config = dict(
    n_layer=9,
    d_model=512,
    n_head=4,
    n_kv_head=4,
    head_dim=128,
    d_mlp=1344,
    vocab_size=8192,
    activation='geglu',
    norm='rmsnorm',
    norm_place='peri',
    norm_eps=1e-05,
    positions='rope',
    rope_base=10000.0,
    rope_fraction=1.0,
    qk_norm=False,
    attn_scale=0.0884,
    bias='all',
    tie_embeddings=True,
    parallel_block=False,
    extras=['capped logits'],
    init='uniform',
    init_std_qkv=0.0185,
    init_std_o=0.00436,
    init_std_up=0.0185,
    init_std_down=0.00269,
    init_out_by_depth=True,
    optimizer='muon',
    lr=0.00574,
    lr_mult_o=4.0,
    lr_mult_down=0.7,
    beta1=0.9,
    lr_head=0.00443,
    grad_clip=1.0,
    warmup_steps=200,
    schedule='wsd',
    decay_fraction=0.883,
    decay_shape='sqrt',
    final_lr_fraction=0.0,
    batch_tokens=[32768, 65536],
    seq_len=1024,
    doc_mask=True,
    train_tokens=589200000,
    steps=12497,
    dataset='wikipedia_en',
)
Each number is 200 + 40 x the weight over its row's rms, rounded and kept within 0 to 999. Layers, rows and columns count from 0. The size before them is the row's rms in percent of the matrix's.

# layer 3 MLP up, 1344x512, rms 0.0529, rows 75-82, columns 320-383
099,355,246,114,139,179,209,205,232,201,208,184,122,179,199,187,273,127,193,212,181,183,209,235,203,286,180,274,219,173,213,234,144,207,162,250,246,180,203,272,244,221,198,252,129,209,167,181,189,164,213,238,149,246,179,227,137,128,159,230,265,205,273,214,221
103,145,222,224,223,192,105,165,212,244,185,210,147,188,217,261,240,216,268,201,185,230,114,232,230,222,99,187,165,146,213,195,210,214,249,168,172,130,159,249,193,196,182,203,130,214,161,101,177,197,148,170,296,206,214,131,120,212,233,192,249,178,170,257,174
099,148,232,234,181,234,174,244,146,260,156,174,133,224,227,229,223,194,202,254,253,234,193,128,179,252,215,171,161,264,306,299,150,226,166,201,114,206,269,288,182,141,277,125,229,185,131,186,195,232,214,142,239,150,276,217,212,193,131,229,208,163,232,171,260
098,177,209,210,182,280,185,199,219,174,160,200,133,162,193,189,195,221,134,232,192,200,164,228,178,160,206,222,200,212,121,228,241,289,252,246,176,199,273,87,256,177,253,198,269,167,206,213,238,218,240,213,200,236,201,143,206,190,254,142,181,144,182,165,251
103,179,210,207,198,254,200,192,187,201,210,158,299,164,184,95,257,184,171,225,118,211,274,282,167,137,179,140,177,125,203,197,187,189,214,177,195,173,141,213,236,145,147,312,230,250,165,225,222,265,174,164,205,122,246,222,148,256,202,270,238,168,302,189,260
089,152,201,297,248,205,206,187,213,259,241,206,213,241,260,216,203,181,188,234,174,227,229,175,257,193,249,192,215,222,235,187,148,248,189,208,188,222,212,184,234,229,236,238,199,245,175,229,201,229,156,208,208,190,227,213,160,227,205,178,199,147,223,215,206
107,261,201,152,205,228,207,261,159,170,167,180,194,165,232,177,179,228,122,186,144,213,160,201,212,198,220,219,156,183,193,143,226,219,146,171,240,174,220,224,139,360,165,192,198,221,235,204,83,231,191,245,192,190,201,283,195,241,188,219,234,214,166,195,156
087,202,273,236,185,228,264,242,236,176,221,220,215,194,182,214,197,123,162,133,168,258,155,250,229,137,130,210,164,190,147,136,184,203,152,170,161,214,181,184,245,210,144,146,232,186,171,110,241,126,196,156,215,211,234,154,212,239,185,124,203,166,252,167,230
# layer 3 MLP down (transposed), 1344x512, rms 0.0133, rows 75-81, columns 320-383
100,144,279,203,192,259,175,179,205,164,197,148,308,248,231,220,182,223,176,201,226,206,216,151,205,116,175,233,269,263,127,106,176,178,256,151,232,228,220,111,110,165,213,214,186,200,198,146,170,201,111,216,204,242,155,173,242,264,230,213,140,166,162,297,237
099,296,172,215,205,253,277,188,215,121,286,205,200,211,226,209,228,230,171,251,222,165,243,169,208,158,328,221,219,226,229,159,186,278,161,251,144,203,172,134,175,231,88,166,204,178,159,273,181,258,235,205,148,178,265,225,250,212,218,177,216,196,223,213,200
100,196,182,196,203,168,204,185,203,205,282,204,270,208,194,196,230,221,174,168,208,203,166,169,221,214,247,259,232,203,173,205,184,218,205,254,204,217,148,120,93,196,196,278,167,204,221,274,225,197,159,231,217,119,183,210,229,169,206,250,198,231,133,152,174
103,198,253,146,189,122,189,220,200,152,194,173,257,196,218,153,185,269,229,181,214,237,258,192,148,160,203,194,148,260,159,152,167,202,155,140,237,166,189,240,134,194,173,227,185,182,160,177,201,261,251,195,206,167,257,221,220,155,180,124,214,259,274,181,165
098,206,228,161,174,213,224,162,233,175,136,125,183,155,258,315,196,284,244,214,161,209,177,199,157,219,201,200,202,231,242,170,223,197,174,243,163,214,173,171,211,202,182,216,228,186,202,198,174,168,205,185,198,209,235,146,249,140,196,87,269,193,166,220,186
101,222,141,215,132,247,263,237,147,175,155,128,220,250,182,202,128,277,144,174,163,195,199,167,269,252,201,170,159,129,168,206,189,161,158,250,198,207,180,196,201,241,178,252,163,141,209,145,200,197,195,235,287,258,187,182,164,139,195,257,219,149,183,79,144
102,159,202,162,147,212,243,205,195,224,197,172,233,240,189,240,286,239,267,209,194,243,205,195,152,162,230,167,244,106,215,201,183,229,277,262,249,194,160,136,207,151,245,191,211,217,134,196,218,181,176,177,167,161,203,228,261,212,219,157,226,227,249,233,153
# layer 3 MLP gate, 1344x512, rms 0.0503, rows 76-82, columns 320-383
097,233,209,163,235,232,244,205,181,234,228,200,212,156,178,159,248,188,160,192,200,216,179,216,187,164,158,207,224,259,278,164,182,234,149,149,189,236,161,125,217,205,161,165,190,180,184,269,205,234,214,186,234,209,157,151,220,155,196,178,178,210,212,265,235
100,138,264,215,244,188,211,124,158,174,227,188,183,199,209,172,201,178,145,211,233,182,181,218,220,207,181,150,140,206,215,241,161,300,120,244,224,226,181,240,289,274,281,214,240,204,179,233,166,280,212,178,218,180,128,201,190,157,242,169,252,211,242,186,179
100,150,219,208,219,189,213,116,156,256,207,253,246,189,188,235,208,206,262,195,218,215,176,192,216,211,252,183,229,203,233,211,177,185,105,185,293,239,149,76,216,212,140,305,216,205,223,186,144,184,166,167,249,195,160,213,166,167,237,254,249,179,153,287,170
092,193,236,236,187,147,205,169,173,194,198,205,194,221,168,207,175,146,304,184,294,132,93,223,217,288,112,130,243,208,239,252,192,171,259,211,121,230,169,203,227,220,205,154,183,183,192,190,255,200,151,214,120,196,212,206,201,264,207,228,195,227,241,179,239
102,193,217,269,239,231,211,206,187,140,238,226,216,229,292,216,262,180,190,202,147,268,241,224,171,158,218,233,221,170,170,195,213,203,298,106,221,229,149,161,199,192,227,229,276,282,270,226,201,194,183,229,191,149,196,211,254,195,208,141,182,231,246,187,209
100,134,162,192,178,154,160,215,226,278,177,213,174,205,218,207,192,221,208,229,240,253,217,173,207,197,207,213,178,201,206,214,187,192,187,201,166,208,172,137,233,211,207,91,170,215,129,228,254,216,172,128,170,147,160,218,208,168,141,173,180,215,210,163,277
087,244,272,199,179,220,200,189,142,130,209,175,258,272,230,151,177,155,146,204,187,204,188,241,144,217,264,304,132,203,190,181,165,173,228,215,175,216,94,235,177,200,187,174,197,267,159,224,252,218,188,138,170,124,156,187,218,201,234,171,175,254,202,159,196